{"n_layer": 15, "d_model": 64, "n_head": 2, "n_kv_head": 2, "head_dim": 32, "d_mlp": 384, "vocab_size": 2697, "activation": "squared_relu", "norm": "rmsnorm", "norm_place": "pre", "norm_eps": 1e-05, "positions": "rope", "rope_base": 1020.0, "rope_fraction": 0.5, "qk_norm": true, "attn_scale": 0.348, "bias": "none", "tie_embeddings": false, "parallel_block": false, "extras": ["some layers without positions", "local attention windows", "capped logits"], "init": "uniform", "init_std_qkv": 0.0943, "init_std_o": 0.0, "init_std_up": 0.0943, "init_std_down": 0.0, "optimizer": "adam_variant", "lr": 0.00556, "beta1": 0.9, "weight_decay": 0.056, "lr_head": 0.0105, "grad_clip": 0.5, "warmup_steps": 273, "schedule": "wsd", "decay_fraction": 1.0, "decay_shape": "linear", "final_lr_fraction": 0.0, "batch_tokens": 32768, "seq_len": 1024, "doc_mask": true, "train_tokens": 125700000, "steps": 3837, "dataset": "wikipedia_en"}
Each number is 128 + 32 x the weight over its row's rms, rounded and kept within 0 to 255. Layers, rows and columns count from 0. Numbers have three digits each. The size before them is the row's rms in percent of the matrix's.

# up: layer 9 MLP up, 384x64, rms 0.2, rows 121-220, columns 0-63
# down: layer 9 MLP down (transposed), 384x64, rms 0.168, rows 121-220, columns 0-63
up121 112:059144158145088119089095137066161156137136149064119130133135173141156105144150138081132142178169150097135136199097176072141125150186130168132112109116140130122160194114119103108087167086160163
down121 110:081108131128099124080152109201099093129066156130102153137097114170184122098091162154116109119145104128163059203115133116153068126137132100161129157109168175116180089157189129144139115129138159
up122 107:152170146134160064099166118061128166078115164102117156119093108093115169100139126150175065115125106112122151111127165119138113140129104098100066117130056126180140196156107093142110077138134186
down122 103:162114103088050114108130123170140158100163083076114132130129118056109148137107134135166100118061158130121121097119203106132136148127097132114134059116129173196118187171166163116122161160119134
up123 107:081150080119123112135100128159141135151129124124095142157169065148129147129157157080188094122061193139106147159088106171143182175151117126135121140129098119153144058198119092131120151133107202
down123 100:132128068113125146181113160135112179106119092134068143089132065128126160166098140148182102175168140192123130114147125140151203110130124127118171127141149143138116056117123117079050086122164111
up124 127:097085162127110096201159054083143163144100113154161141137149087137112088173107134164118102118135099163110105126119083155166115134126140131061057123117117095088163183097098138161072116087130156
down124 127:157099192091143094147137110166116137142130120106083141105208073125086109140159151106099164111151104076139144155127163181077160133071060093129135166177150126166124100125131132113057113160114119
up125 110:104088153133086168123114125148154148110111098134059154067150089161104124133078152168102120126111179107177131201092130135130124130144101106092053079112069182107065140139132106155113105142140155
down125 108:138156164195133148147095178101088161100114097104113093157152083185136151079123102108134141107120154146110109214174185099116109151161192107121069120147133135123107143115121157172116123149075178
up126 111:078108130130164157086062179151125160118122138094128114135215118118162100144114149130195122166137162166181122201074110103131161198143086173155150118138131149162141133176120107101114133142137125
down126 107:131114149115151127129137132161158162081167076131155153082149168116188182190114102154112143085185107111100125157114151122086155125138117192154128087066072138135123105170176115161137095109074166
up127 087:155091127134091103117117144076175137130110105104146099079086186092099158188119127156162136136081145186158144148119137137132115163090155153213079154102094060083149132106125094162141099135087118
down127 094:157123125189116167113078160109171077145121109097121088099141126122136142152154123183185145147104141130099168151092116162089133147107177132116154112058117081139144139143099109111220162089073174
up128 113:069169095145149080165156159159135151149122090117058135130117158099144152139128172101108128197087168130085078138142189143141162198126146191135104082145093089160116152154112113098132118154096139
down128 113:113131137126106110099145128130120153128053060095116070161194119133134110154103189141138097144163122137126074104175137107117133166131180175164134148159161118144082122158169140114102126149043190
up129 108:101076173128114104174120127062144129124125069088187118140111081086130171168149138164162043136118153120135129163167116149162144143155105078140081166126115096112115074129125142140088190112166147
down129 101:130121142164159083166154102122104151136141088062141095087084152070154097142118081124122107156075203122165110199103129104109119137098165123116083119094130097170093134144120112133205174123168126
up130 101:161161143125169073159093154137131157140105126148071067142183132073135182178193110130150126029110139141115151161123120128130157119174088154124085117183131136112114101138093105136123157156093161
down130 102:134102133127134147180147191122158185135184150138113125173209150147170104126199098165114122109124115102128137099136143141091144157101118047112109108131164080143130077156159136086153191152133096
up131 102:160109116114114102086230104126174151141089097134069137158114161089127182169152154140133186112110157112108108140209164094132089183131142133110079147126167131114110110095149090166093129120138131
down131 109:137112076151066153106110132113114131090131152112164107097136115110128114150173161134141144105131147149101089100129115106183111118118131139170144255161145138137162115160190095153183176127154085
up132 094:120119093161142118118143066144118145185121114092143081181177077069117167127061110099153161161119113139126131099142110119170143125066142126128115157116088123090118165119121088125054176101072177
down132 092:164160166163086111095116103137113089167124159065104130141139132085143127175102057090139136119133163085111112079143115128098089125091193077114120173100082121152126165068183107168111103103095107
up133 085:149174127132135111135162129144162124126092090089095129133138092151087178106164148182082146108114156053085149166076208086142139116081115153107108088081170157107137073138117095160116159095103137
down133 083:109123155134181078095172145141153063176165163145148150180105097126135127098136059091120137135195197068144118146115155149122106130127159112112126086146099151115102079106155068152125086106149090
up134 104:140038113171112128072163166125106157138162121124126098098107108134175132199157152122133081141100157090168118142077139087164110122093103149154120169111124167051114152152123148134092125187138077
down134 103:182130180132156096165154118116162143155132102090088179106141107129090107197086148122141082122154095179135112100144112119095136080132083161178095098129105148102100154151203144152116138104132044
up135 104:166126101154194077125100075132097155172132106054163087102101125184134136121126162112143170040132175176124110121149169130153145141126139138121105116150162181165189135126131091132108082133134158
down135 098:120111120147112134124113146199111094072142125119128076094137061148162131122087096115131131098113148121159108113119112118111125136121116072049077052144152087123113163148180124160119144066053160
up136 087:172116111114146150138118082100126135189105135146061156120085132130179113099147144106187111172159129068109070177091089103158152133134098078130094100124152171133151171158170078144103179165141155
down136 093:153115121125105144141104098152143065168147093150116090111133102118160142083120115122175116109189148110136156136116096118170136101087134136157113104108125126142118160169255139153147122174125134
up137 109:152123084166179121176120161136133150142135073114090039120114119136106176169093134139166141126144102069089128119066114146145157175184158179108145073126081117079136119096132148130114098142176138
down137 107:137106110175152149187115128159123114124173118160129127139146162144086166142123050114172112128102127095146140126163116160177117185062144151083129056129149101117160070109196138163106101145089084
up138 098:145162120103116133133165099045134166130156104153170129098135110099077072161161151122180076125121113172157214156136113087109133165111107169118117100094109090144086065123095112146101164095144144
down138 101:129186099085147126126150106153105144128127081125131087081150106181152129135152076181128200137072099155158168137139092124080143160141157093120150161091134103093149063127168121062108075137089116
up139 108:084166156120145098125103100153128156124131091133162160126089120100136178120106164086173132096130144105080114150203118175150144177136121133107099096143125161052154164110108088121066174048095126
down139 103:093136126103095130088105116136091129139179121176153147077110183172101121129137140127139172132172143124146105139147163172130094121096171076055136127218092117090158185130152121097147105127078182
up140 101:056091051135102125173131119136136133104147081127121105100093182078114144107177147119155143195097136178146080116145116133186152180156129110113106113099098182109109119113089097085064118128125116
down140 097:050133141106127141146153155143115122034158086143141138085124160141105154117136119168090188101131143182154099127205107139132147161117144064079185140140117130116089182118131142083088153134113129
up141 107:168135084138186132146070125092094132129107077069127163155172134091111110171075152094106192090122130124168132139057147105141121113150143129074064098068184145156145118119133103120125153131158141
down141 108:128123072095097123137148050167197075154136150124112229115148131097109134184117097112142163120130145092142128144077137129094100138141110124122114118140173193135173095135142091116167155189120135
up142 117:180111140086131116119162082134144124090087135125069137105141113039085089140098158075194113125104115146111119140141184108173152146172099152117145131143063133075134150083098094139100169101166123
down142 119:171134111140053168123119134143126147122122162144115115190125081134081094130100183089174114156157155145099113120100137142192134083163030126152141092165089165109111169096089143127095132115173131
up143 098:114127179184106058130110127051128138141078080150130125150108145147168055173134126120139107140134114108170065146136170152148183107142101131200140136122085107141120186161126112156117159172140145
down143 100:174111143126140091163115154123185100138104128096160094154181152126130090142133140161099148093176090145100182178157103179078182134166165118122155111195124124085117162139119158059157176156155136
up144 104:084148154114174131179123069160107155100143148090143131140112120120083160140133128160137088198092081161166112121128151064186161161124152172177121122098114125127044080101108105165085118132133153
down144 093:129146140109114147099155133171122131097097159140159142105124102127144116176154144133113055130179095193140108098083081102113167114147082137168133203171114163122109188135129129102118064056078118
up145 105:096091076129114126182129096130182134150123128143105144084131177172129142153160118113144141169140149098068141154128074079143198092108098150190077071089127158097151139161143134150112091190112149
down145 093:130107147103138156143110102125158042104170085115085153074118135167132101112117120143135093116146159152171138118112111101080187143148128122152129094151149122128153145141255115131161119131165123
up146 101:075071097115164137135083186076162138140146167154129112141104081136116147157152122078126081119085205170169150123119123124138132130172099160190140130108135160112149114180160115105069170144173154
down146 093:126194142119106115116125103139121156168112109092160138151129148100128136132137176103151129112115128118095093118125099090144123066136114148132076109112187176138153114169237073137227149133096153
up147 089:189174079158140130146044078157131145078129123107101202116100136161175124107096131145108124138100153136063067140178134093124136139093108178112130132089118191100101100146108121131168115097145124
down147 087:136111104166123143104144178119095096116136162127140145137097086121075118129157113130167115112123089071132065116105062124150097132148212102108115180160140139116154145136071104103225098141121075
up148 102:208156172118161141167097115064123144125126106084118095153094082091102085109076107120150145078078050083172137156120156129155135102099117128135111176070089127134146156135125105142088141108154102
down148 105:126104161141142086121111104114153170132135095095140195104136141134149088124164077114107084104143184110122127200116114115139104158142079124127073170140149085204100147116139113144023166113121141
up149 106:074072073165174120175081145039160126183148090138110133096112174077128120158105183154138117104127157136165130146129163053142158136135150116106168118135121094151104170088138111152098111141144125
down149 104:109102112149144123112110162095111145137141071148102110099098116130143149176114132171100122102134141129073136040097137146164137139117163086144108171140035132150096211120142115120044117119090100
up150 106:109096142189132099153070116143112149101115095092087086161081149131184151205187147137141095099147102118112105116111062105147143094094114162156097085113126102144117120092136131178111153105066178
down150 110:121073154153101051155115139091139142154104099100098046182134107121142153128140123104117104084138129123097105072102116124209151121090162114174105069111133147114177126098107138108150147077083161
up151 107:147094137144175125161113119095091137160104099093143101167065065098101153162105142127148109082101095164094122132152085104117101124169126136249081108091124107125166169111127081154119121113152128
down151 104:156145135149099165140122162130085126082103153090127063177111054090118162182118134124170143140126113158078141095094086140096115125118182142156109090070124082106074144119140133162084133136110202
up152 090:119146111139145123130226103141169144140136104082114134144137068150168077168143110171132167127149062156148143099153151102152154115125120229173124099158102141174115156145139097170124085152151154
down152 088:118132162061144139087163122139059070133132128113133126252169092105128138116130129110167098112082165081124131103102132119099167169114140102135085106131122098156117121121209121101097145117149141
up153 106:139149207137145105139119127054143163129160109132166126113137106055093155151118157091158107107113081152092130126160130131123166165141122130183119160106146145149164085191113156113112177110228116
down153 102:139141080146124144108145063110134131125143152103125059069071154106152118121120107127150123196097181082137112118093048131138115109146183137146138106101118126175198167122091097118177156142079143
up154 115:109136165159083076194165125116125153067128092124127074136089108121072098184184117066125092114126135139116117166122127113182169094183110123182106128121064102155185096130109114143133133134122143
down154 118:154124122175128156173121084158098133129093164148125150110114117164113080101078055162136159129092112104190072113130141103176105143162099124135138127142100151143121093096178151160033101155088083
up155 106:171150172143181078124060096094142150136123121118081125128164069089101090105048139197175145122061153153164128137086150147165123143134169134171128134124107108176136149136106126102090091117140140
down155 109:134073183089143120146127125168158168169119125181081153118125162184146095138105146183155136142093143082169121189139120109100070119112132131149089128073143093132148176141049097105099098159103109
up156 085:152147133152168065067177128130141139100070118173114106142122150058143128111182156110111134160120170156151184134147074066169162151151109147147089117111156130157100112149132098162150094164055122
down156 089:138118103108108131117174122120148098140099154139190158122117133149123085087110088125112161091147168131193116157083166153146053146124137141142130209202121073159106142128219113148137157116136131
up157 092:131165091140071132079171135098139140163132092071137091137125091168098166153175097187133102064096092145130153119153147085133109093171143157155098086084148121107148099184098124170128140176078126
down157 091:098120111124141129045091092125152067096131161091152113113115133153100160145214088121124122111109129111131118055092088119119158048113165167103108057133131155111151112160162118162096162112134137
up158 108:063156151176085139108062073124125134152113124108117076200099094162140150121117152101149080204119114104099118170111118150128112147135081153125140119081119138111162164178123131117074145149057117
down158 107:103137113120125079121110153137134124119135121197124076191118141095062153108139124121149128107107109149118165069100114176151183149100074091104163061111118153188139150121159179110161160066103095
up159 115:109157155097162095179187092082163138130101094137074086138158092063119141148147111104141152131083175162092151130129134185119138194178118138127127092108102133071138139183112105176142180112144152
down159 116:162095109053128149102119057145113114112102129123147147103109094160202099090123101108157169162158163139103142136124082144143113161132094087100138187190089132111099087100165090139063146138155162
up160 096:137089086128123099150136123159159122165146144123069151073198090099162182176084140099173103089146098079112151138148183105126147103133086094108106144139142168127151188129110175122075167160100159
down160 104:095112156089136129091129125137104074082146106059132160194139102155093110130073105126087143096122140133140069125167165148155064146132144128166130127185141167142180136113147097131182120166202159
up161 098:148120113088126121174061174138157160163113123160086135132173169118135116182105175121188113125062142169155141161134090106167111169147090093111109107112153135190144094166122134173177163185147124
down161 098:129151125155154194147094166145150170146143148129141141180108183151069110116116186176108165076116107116126105157142088097164106152138113156111187104113109174127156117146221141105160118155086084
up162 107:175123145148128088159049104146143136122141110100123143174110142107162130169108209154151134069093129118094128095099144106147132148098133151167046131058103105112110090056126128154130093086121157
down162 110:219111140207108136166135168113128159093125153114098068083140125145147076138155134162159149127176141120148152085177105118115105133175111152104072106108173156118135114103103165125099072119112070
up163 110:101148154100073078153166128078136156134115107133128150197150077162106147125092183125155079162068131119167088139132141123141121068131156168055115095091149144117075126097106142160113124079084113
down163 110:096073123136176124091159109118119101170105159152167166106148108191074075105091114118116153152198154115124139158125144095139102124151134129116076225100122078174099138116147113138093158178146139
up164 087:173176122121137127123137083164143128172069114081125075191184120135099155122111120108178144120122040174086102145147158151137149145079165139108109088111118187163133172165106126107100171136139156
down164 094:125155120112185133086152125164130000123134144128130136093128182155118142109135132142167200167109113131104119104160136137101155115107174123094166149139101098172117145165187157109139117165095079
up165 108:102183098134158124162104103136161166179132093126056168156152130151141139150097144072187150072130157142103086144133192108142121128156094160107151124168134127065146171072120138116144189175118121
down165 100:139120119135109096171158160149143079124134125149144115146121115187111140156143166133132111131123113151120084124176106054155129148068092102145146162113130155069168181120160124038141049145188160
up166 081:137153116195185106115110107080138117192088110079117167115151157112142187108053147116106120200085141159143115144154098162152194088097145117121129079082118098160143150143127095099109111152119114
down166 086:180140156134148098144136134145084140122174082087134109198164158119137199137066172073103129155098175145160077110164088165155135119135127098140143068178151129177123104110148122110079147094150134
up167 082:174140082185159108128129079108154110071114098135147123157124150084134165112031146129151125195152088182113134090135170141144149120210118150137118123124111118125104122141099105109109169158199116
down167 087:105114110138091084110055170126128190095140033114122102130157142100068143166092096117145149150168157118103148164146134106158085151181123140147110108156147121081172150091142100196133150110096109
up168 092:132119109154148135149137099176134141102090168116120079141200080119160107136113136101162103082090136092067138199080058117122148132161124178099136053159102161114150132118125101128109141161168181
down168 097:147139112123090148136159153152110174129120089169081084199126076136115129102128111120147120157126148089045196125069112119119093137128154122131086039124154138140129115144161110154092126177173175
up169 099:155103081151082113114095054144138135136144149087126095193135122093128107154077122086186072093134091160129091108168091111138121118189121114115064114122106159073164169100070109118117143156114117
down169 102:125115119097138100099164187124128206160200095189091110121120122114112125152122126145137136172138132108112212159119093103148108076109125109184150113188146178153190121146125086130102114139081115
up170 099:140142078167123136128080080140148121190073142126054165098143077039113142119064137185139122108065174166150161146132152133151124118161123140161116125093129152097153132134139135145078112122088105
down170 103:150150129086138106138154168138098171116140107104133107113149161105175132139114118151158177151110127089175103050113178117123078059107156154117108065011111158142154119123115150150147101152122123
up171 118:244174091095162103178128095093133161072079095114149092143117075108101123168190148199125124169137109117154086126093135113147137142123137101161103097131125124117150091116127120150150143102158151
down171 113:198105083122152170152193103125086157084150146058138123136188123128110127175131176138119072112183152165147141157095134129089163141141127111104175167188122094091111174129096113106108135124095154
up172 115:100134077147214095132188115087116161175150127156085095134169080146123115148137144165173127151106085082122110184129170155172149049104131110152111136128111139099115082118110140144099131106193142
down172 118:125144102098139094164161127131102203178163144128065166129139144079177132111154201129156108146123117111087083146156157147176108139092148104120154050137063126147153074124166108157137111149159129
up173 103:115113141112115057104130109174138166113157109164042079111141094163135138132112129131105118115120178202161131124098060173112118136164086185079112109139122153066113179126119147141105121132131184
down173 110:151144142165129094143114146122134097134164083069139131127095106164141169055103115072119061134187141147189091153122087132150165106116150123118123136171070156097149173101183120150132182163138170
up174 103:135095124130097118107138113154146162161132139116153048095169114174187088172137121092178076189132135179185081165104114103121150119160112151077128110092116134107154170193103168161129143126108149
down174 105:110167117122136070163169115127087074076174112106146099072129130144126106086096127137095158153186154093099141184095079094045161148123094160117090128100136143145155130169182120150108135131175132
up175 152:171162092170159125136135103149162141168099107097065168127150052142132181121093143166108186087134128144133104159127198120141142149155051192107100109103120141065124081123112109116119155140135139
down175 169:145185074216087158090164137155115145111150145061109123146128070118111151162127154122196132124124155164157117124120137161135152134099053128134147095155118136114164135133102140095173194112158182
up176 108:155178060129155155128148123120088141164091153091116144157043087094106167116141110114122117123108133163117096134109083099145175124179112138183130093121102141120149223143101090148072158168142125
down176 106:141159097132193140103154089142060140139134127060151165123145141099125171110141113098133128106112158141107109101124142142185112133159129120116154180150124171112107164125056179194041173143114168
up177 096:149068138124137085144064075097132151083108146074116157176168185106136122128169135110152111168077123132127122136082129117147172137135118131103201142079131179154126120193117104156157123103056130
down177 094:162144134083127102104129186141123134209109104099139155133108084119095193088152064146168124135159143150101182067111137173134139144152059175145155083082130084107143109131120115109137161077130119
up178 095:113101116102137129152111108150114134092127093124110061129144105157146070143075112167162099125090194103187078144052193118143122161157090175167105121132089095122172156182138105111139165137139153
down178 088:152140128112098122138158138129120067083123139117154163114105106154166135111126111097075159126160100134124088044121070079113131128161146134131138154083150096083087125092252133145146143117171139
up179 092:119101145141193123138090142146137145126108138145057075106107098130161154168053164140140098134078153148179143143139068093104139177187125130074155139101136127117088104150149067156140091169124173
down179 103:134113076101161132104093092128184055125101084113131145104067110125094119080100103136137133102110133127155111085105112134104190116064161153172137131125105143121099122152127138035140119134163046
up180 086:139100116130110118205168121116155127146170133162142108116068108080120171137127161109156092096102083179171119156120119139132132193162119188102117082066183141111138095091133086178140131117192134
down180 089:117122145171119171105172137117148068056121156134145187132136163144068101130142072087125124170125146146137114068080130084116145131154099174187120126105148149079104101119188098153136192145160114
up181 085:170134099190165113107128125138151129174121129137087137053155141115175138109085159161122090130096186139195108162177113100110140160187091127172091107108158108134222104152111141129159145118128142
down181 090:136121179104127143108095164131166155066154188091138143134153099117143113177113100148127100152171069115152117128139157137088156086129095159126186080109126134138100206114173141195169092116086088
up182 107:147126050158125127140091055132124160107113124109121114166141119143160179122107178117122103113107175111130118134157180120146111124149101095088116116100134202206180113206143075131147172100141116
down182 103:089176103120114144134096166120105119092160122155138098142135102159096135146107138114167141109134096129136100102149112151177099181092130099093123116189150115146119123133255092091160146091132077
up183 096:134099074133084091164100055098146165153087142090128078130108103137145110120179139182131137172136145131141111195151114050106146116101126128089137071132114142122108102172123138105113192177083158
down183 092:170097104112131142182114110157054160184173170096132172142168072133165143147118149107109066101104149065119112138159132159118154135100123151136168117138136138178118172131190153142084197136108139
up184 103:084081150147195096120171172045089166111115123148084122160076112118120150155134112092158111073102112137091125180145117110097105197132104128119136120109091144109161132193105125192120091149139137
down184 104:137149122150124089107151157155125205132127150174124108125088121198121181149115139147148156172161118087181158086112130162072049147079151128108177123116075165082113110135138132130074107166129103
up185 089:083202189143169142177095101149147141144107101107119153104127142135167091156094117158134135112090107138111108109143111119114207096127114182127138110150144142159160163132123146141096024206136129
down185 085:134079118117152125142152150116060126138161139114148123126125123083135149079129150117112088136085180093134121100101127138207077108115132094104132121103130086107102151159062150173108177020102160
up186 099:200161175115172146133073076089158132148098071128088109171067102111139099167191185150139120143121116114117164158121182097137170167118091174094105120129148165155112135130115186106123134142114141
down186 099:138150148070119119128143100098140078163143194133099187109165159158077122136152116061153101155097091154104094159109158159064117143114142158119159117193104146100145059144160128171161134169159125
up187 107:186087088141148104144080095101178161130111151077103108139148137136134169133148131080109131130135060130079113194125133088124166140115134099042120102105097150170162187161122076144120088103150110
down187 102:136205105176133090078154102166134150149133088116092133147168082065119146119109101130150099090138095119078181080142137092171161149096169162137195170097128142176102165143102130110128149137100090
up188 098:123107114090203064084093107116113142114085079152073078129109053111088090172101172134168090135119167171124183138107131098146144129165120137125158138130117126166120148164099127117133098108198145
down188 100:081114089108175086110126107143167130137045087140116124178152143146119152179140132111158112111158143156104113180067167108175118160183131128101114116140133102189148150128081144151043144129134081
up189 040:126096114168164102170077106095144169148068120156101155153159111117177152147072158153137132127055115147133101189153126102168137158152117188122050123086150133150135152146096106175091139158172141
down189 018:075140135116079159097159109138133191174165128143145149187143162157148109107145149132187131121103155107145107139122117116121134128130132133117175142159129175083143197135044196133157091124049094
up190 118:118164140124144105128138185089116126187101074127097126155122131136113124155101154092169031109125142117108137140222130127151145133135127095113143069149131133100121161203096113124082088065165136
down190 116:126114170252130131142170119128143096124107116205105174150123116137149150123124128131135041170191111132116169172126131087097137126128164145104144101117120165085118119109081160147112101083143131
up191 091:194197099121132064155081074163141132127136066131075137111148105093132129144130164181096112124161107118157169154143148173141111194170072145137105114118140123142076109151117136160085092150131083
down191 093:192120102161108146120162122131119066138107151136133153107165086086071076111138084103127118143160150124084148156117124117111135171136165093128066163178162131173131131123135168131018085124114098
up192 073:107121150116136137148149112139203124191092160120136121112100148066170203126181133184091151177134158135160119121135090144129128141148106206090137115186151101155119193156139101150104148160134165
down192 081:160120126123111135090114108138109182104104104044094114115165121130182143160102118135155077093165088132099104101128150096157150146123145113121121131113093138079126136111000078137170143123161142
up193 103:131143110142128133148151168159144149124126144119087062122104056114136160115082151157106098157096140077172097119103144116138099185101121112106151129099099231180128182196102075133144129113144114
down193 100:168108120126069124148108135086120139051133123146137053154203139101140116166110190105147121172145181131116105134157178129159101156136158136144163162131141177129160108083191095129170137157094161
up194 096:153152125110158110118134090130144153149105124150064156161147127109132114093132182113210089134130078166200166149060184097133124128133161175116149102085145148113117073072122150137098116145100183
down194 097:166162089168142147183144119188162091121150130194119126160149111162169130118136147055119090137119159108139126118205051119121157063140163130122125073169117132125120125098136129100081126126152183
up195 086:137164093130088154185152140123141119119086131077104103098127097144168097153143127119105105137158132118072119164196105041106137180154099168155088122107195155066149129129131093118104104158171172
down195 092:090139106132102137141121103132132053101115194103128114110139077081078104154163094105145121155176130122096116155144135116078133164121109165096123154149124165096135127145255164124157106116133082
up196 106:139194067167153102151137115106160144169105137084124089126093098106120163164149134200122139077103133143158103130175090106134135085166109127196129112120134167114136187111088145126124218087126140
down196 095:122154091107149144125176160048155155118185148103126166109174192136147125086150137127086159103114170088095065102112178115115111066169171133163140139141180111116133110132163169149151101125117078
up197 100:066077117154094142131109059154145164117122136103155120160104125138166097145093152129117055105123167121198072153077185145131117125089153107084093095134162130115100110115110075153091079107091142
down197 098:156119143083145128079173067155125099109107148125120149143096138128134135096163120100096118121196122122144127178102105119138109161125152098137133131111141106078109088176169052157023085160144179
up198 113:117119051124141132146065074118149166137131091089105075189152100137148152152120142057139125118158158177110138143162143116114157157182108054158191155131127165128116124130106126165081159148085124
down198 109:146078106137097169140149105156098139125155120104122165152085166091144107113168129131117134079199078133109097107188158078159141149171103067167147137132085109206117115106143136121177122109123199
up199 097:111165158114118135142179141152130128156100077057073127179204137117136135124172171089159098091076135182154118128139203165134166104165104107175135106092104140150112167146074135146138132145150143
down199 094:163127186092095125131112107121130172143089098117162140113144036150086089066107121221134112133081144118108104162093137119132093150150136148110104116138129101116091061166155109095114126111087186
up200 105:138108095106099115156148128103163118183094095099136114112072081114141119165116163067130116129115141137184168118158095133160171070153134151194073106091094153042144158190126099103136103139125131
down200 102:155158106143090106113119108133157178149146108083140140092126170097152166147125131108147112159185127093136095151116123119131133101101109114168103107125077188165111065122123049101234146112135069
up201 136:138144125170175066192066109155113138115094053095118145098143020150149150127109147120140095095097069082132114122106087094145134143100129158150116101144149147167136119112100138158107122125173161
down201 137:114173107125125163121166081102168109075138159138169137210104137145073093129158096087120118161171128175115152176110131102181157171123106084128116182132152083125124123135176102124122193171153095
up202 084:118120150117118113178209098076093122137090098091126121130128100115161143166174145056153136107135072115127182160135052136163154142130126157136155123099154171117212181105154151147128162116112142
down202 082:102111123106146119127167134137072089159086076101103092163162092152133142131081142133168108075156102163121142156138137112144089103069072128117157149110111116107130107155192133227163194124115155
up203 117:130085085135182093148106109160129156188123104091150100140138112132141150149085103184177112140101160126183133160104112074121150194175112168218112128125154173183132156151104118126119168156106138
down203 110:153113130061117096140136087120104143112156133121086136100122168183255150079105096126112152113166158150100091115121115080134134119130164111125170155079157135120115134141209127156133114155126125
up204 091:128095118152120122152098134192156153157129118122094130126116128177115091149196095128102095111160208134150113151076159124171068093136089171189103105132134155069131138165137110130100211102135116
down204 086:117201106184172111133134138104119079112158153172132186184155127174141141104069104103154072115164125129167094141109142095109140135123129153122154127131138083122071095153219146111157128148185116
up205 083:140149176159080113128097125185146139112068162052165138077141108170155152133115120038118123103091109075166123151142128149162124117163124075213124158146120138130115088142123123154132160164105137
down205 082:128132135107091131148126089105102174176144085129157104092100086101124157143138123020155073096167093174124149170179162103163121130133090124167118168170176137115067152116102137159149163153140134
up206 104:145138068111155102101121113105139120136117094155084081126151087164141094201044148157155106126098093134085149147046140128165137091126156099099147102093111102104156116152091169121076126085085145
down206 107:181141149153152171116101107110086097098156166151172139153075121152123100097122086140128136134107061165132102118157084126095106127119101109165156096210141063167100147136106138135146079123046162
up207 092:133160132129164134118108180159128156124094135175129167122120152136167134132088138137131095122097142121167165149183112121121175143171133123247099092097170116104157204170149078141139111189118152
down207 093:181162086183145143119117095143122153137112185117087089147159161133140116113125085106151094149132128173108096083163138095108100097164140143150164099171160130174155087089159190099194118082193141
up208 104:133191147116098164132133074071130129127081095128166130118136121100112155105106126093173118122080127055160114164142067113099152162139074152137086152082083138089109183110115088165075154150166153
down208 110:087163145181154146108124127098112121109143137152164136200084168128170118143140091126106135108117155126167179108125092172094128116100216114141165120197094099105053136084130101115099161110098170
up209 100:104138136131119117135046169170153155127109180089117114110122137120148161155100138139114143121075140210174110172106157114181125116157137048152135097074124154129112154128122104099152160193191148
down209 107:129116138067103109134134104189120128149129083132127160165096078149107108102142177141108115135039142152093109178068122114218136162124107148163125087126151137133082190119113141065161119109123151
up210 091:130096086149119082165061091163148151144113129153164154104143128130127135139083135178087181127114193071130103098172179147134119152141099127158129117094122107098126245100125127136142140148156174
down210 081:145124129151139126131045073122103143155073132099123129150112127173175081150130096155131102147154126061136109130164149114200105135140143176117179120153141137096091112151092152125092153202126208
up211 124:116086131156194081119156138172152154142156101100094116165145137119129153168155144116155093150135186135129110163142120119114062164150127143097071127135080118189184138094090090140051187155099140
down211 128:162106125072076090153118074154167188160188097143136135149129127140129115104101113121116162081121193129099134108073149095141158154167177122138122143079136150130173086159142115060098150086174090
up212 084:129117168161156166163133165136135138101114127104103092074152135079188170114128109186153155184106135179150166110162174128120171190153149161113154130121120158110157208143134130097063147151090156
down212 088:078106123199069128149113150103128087179138053129099121139155097135123136198125121136126134128078125144183170118141109173161142108082146117084107074146093118129092123064090099109183116090132118
up213 086:089138051186078094169143147151163131115112086104123163131135110139150142135113136111111133146058108137183045144168175121151132149122140124196078176086096137158139161129103131162178132122164127
down213 086:125099180127172182141158085114054087147146193141116136095099158149081154064128113138139087182110099157095146141091108145122129134167127172160129121145155171149096137140207122125118139166136186
up214 079:139144140166150146118054097076143148138156095152171132158128145145149179080163130094118106090121097085174144138112170100179147142111124161172157109106112111175189118144142206158130088125146199
down214 089:120116165182146110092126132155135203175130110180178111148114110112144089170089112128114169109118121110163151148161091126190137188177148202137097088088127121127150147142124190110110116097179091
up215 099:127154140127097101069129148118094148133093166068095126088161125114128128141144171183192127098106115147177121103052167126129161193146121139201111128080170137169158123080094106141121107160171134
down215 103:082145149144116118172103109122112153143149101063157113154135104142151163108137171160158173138104158175162128127132122079099118138080092083150118135122213189176104097167074086100120103181172136
up216 112:124077122097135118146070175171158161156095081155128063134104122135147185145118123073103126168139086125122132120212182142171158101140127171117146086099102089097158150108143093144106077152091147
down216 110:136118151132107150118110107125119181138115137073179084148102145109154203148113118106136159127100090082136167063132158187117166125150145128130140037091093164136142050156151140161128147103075120
up217 093:176115163132122144143066134115144148123122132180111102161104145099116168158176116123146136111125133088101125187082161171123072100094092128109098093010061105115146083170103128120132137110134143
down217 092:157128146108167139142130111057146159133108122151177125196132161077129141181152133087143124151154098160127140110160170095101058077095126159160133127092072157105165096174135180172125184101151142
up218 089:090094060133088131118100109068138116127082091066084109082107112114113075171117156076132157082130175120109101162143089192185120152166113133089150141104156128101138174115151140173090145140141142
down218 093:126110137091167169124139120140122096103111134043126108088132114076128099097141109157163094100191066140110100130158149135167094173137053150129124121069117114158133076117162163116078087078141166
up219 104:173138147113113118130114156149162171075094098061151152166144146163144157133125133070148101177099072180124126176155147089148074126100124164156064094111147134157103149110104176112110196088122107
down219 100:193130176135093088134159129171102157076188129172149146148071132115157127072115103063144119128174141124067110081121107143111119145116117129166128124126134082099128068160121196161166116098150085
up220 109:106134136136102104121119118105194147133154072101091173142209154163144159123093127129166154066114084199169131128091191145112136093153106165131121131084185133070146173127119100170136139146109142
down220 109:127138157113177142137112184117138124129129145137119135110124123168126105085065113173138161105120192129122158125076150122151043090181122108101102051096138125128168175090129208149131178131131168